From a checkpoint of a small transformer trained on Wikipedia: vocabulary 2048, capped logits.
Each number is 128 + 24 x the weight over its row's rms, rounded and kept within 0 to 255. Layers, rows and columns count from 0. The size above them is the row's rms in percent of the matrix's.

# layer 4 MLP up, 192x96, rms 0.112, rows 166-191, columns 64-95
size [ 85  91 102  95  95 100  95  97 119 120  79  99 114  97 114  95  84 115 100 109  95  88  97 123  80 100]
[[139 121 139 109 111  91  99 144 118 133 138 121 140 123 131 153 146 151 130 138 122 134  87 111 128 138 116 139 138 105 141 148]
 [121 161 139 154 132 110 137 138 100 143 155 124 101 168 128 133 157 135 100  99 108 205 136 161 120 116 134 134 106  99 118  99]
 [119 121 133 128 123 108 117 100 114 154 115 119  92 150 140 153 133 136 133 138 120 115 174 142 153 126 105 140 142  84 146  96]
 [111 127 144 120 153 116 130 161 114  85 119 113 139 175 139 132 104 117 146 112 121 167 137 138 122 105 129 118 150 131 112 129]
 [131 112 135 181 185 140 120 128 122  78  82 104 108 166 106  97 114 163 161  70 151 146 160 135 146 106 106 116 109 146 129 129]
 [147 128 159 138 173 125  80 114 129 107 158 122 112 124 151 123 125 160 124 139 138 128 105 160 140  87 149 181 167 112 137 130]
 [115  82 126 147 141 148 113 171 116 107 146 113  85 140 120 195  95 141 161 128  88  81 140 111 129  87 114 117 156 144 127 153]
 [127 147 135 147 154 123 137 133 140  97  68 103 117 102 120 129 118 131 111 183 120 141 127 117 135 126 101 140 121 114 117 118]
 [111 127 113 153 150 110 151 213  81 142  75 132 151  87  76 123 159 116 123 120  95 134 135 135  91 120 143 134 133 134 143 133]
 [141 154 131 128 105 159 154 103 136 157 125 122 149 145 109 148 117 139 173 123 129 151 140 134 100 122 143 133 118 148 133 128]
 [112  58 140 129 130 138 141 149 121 101 147 117 130 169 129 137 164 120 128  87 135 184 112 151 131 143 173  91 154 126 123 131]
 [122 158 166 103 148 112 166 136 133 142 119 129 145 143 147 129  97 175 102 114 134 132 159 159 164 209 134  97 129 130  96 158]
 [120 139 118 136 118 126 132 134 149 129 132 133  99  82 156 104 123  97 102 182 155 108 134 129 185 142 130 131 147  82 113 134]
 [101 120  98 128 114 148 105  99 161 146  84 125 154 137 157 136 130 161 156 108 153 125  74 123 160 142 109 143  96  97 174 168]
 [136 159 170 132 123 119 121 120 141 103  88 149 141 130 128 125 143 110 111 124 166 117 124 160 141 122 117 124  63 116 150  98]
 [137 138 134 133 112 142 138 134 104  88 108 129 109  85 118 105 116 117 105 108 153 151 111 123  79 122 107  99 161 117 149 123]
 [130 115 156 123 119 150 147 128 119 107 105 119  92 104  94 121 136  91 155 141 104 124 165 146 118 133 141 137 138 135  89  97]
 [156 148 109 101  71 130 139 167 141 129 125 134 148 152  96 162 111 154 123  63 116 142 143 124  93 128 140 114 140  87 113 138]
 [ 97 120 140 180 148 136 125 100 150 110  94 115 143 128 122 120 138 161 125 155  90 140 114  87 116 138 127 109 134 155 120 129]
 [115 107 125 125 112  93 134 141  93 110 107 111 109 144 120 129 119 135 122  99 157 155 127 157 163  96 101 154 121 163 175 116]
 [114  98 135  95 134 134 123 112 116 124 122 139 129 120 168 138 160 154 139  85 142 102 160 140 141 117 143 162 117 114  85 146]
 [108  98 102 118  99 115 130 159 148 122  76 118  68 128  99 126 120  96 130 116 147 122 117 103 114 136  98 166 122 132  92 109]
 [121 127 142 149 120 156  92 159 140  98 119 104 133 145 142 147 132 150 141  91 106 113  63  69 165 121 111 155 145 124 182 123]
 [116 106  99 118  99 146 123 136 103 127  83 101 127 143 130 118 183 141 136  99 116 115 135 127 154 110 126 164 161 145 106 144]
 [131 139  97  85 113 134 114 105 127 156 127 154 109  92 126 113 102 111 125 147  97 132 116 150  71 131 135 112 145 176 156 125]
 [129  80 100 152 174 118 108 131 134 107 111 104 132 103 143 136 166 106 104 150 139 114 106 143 120 121 113  95 154 103 121 139]]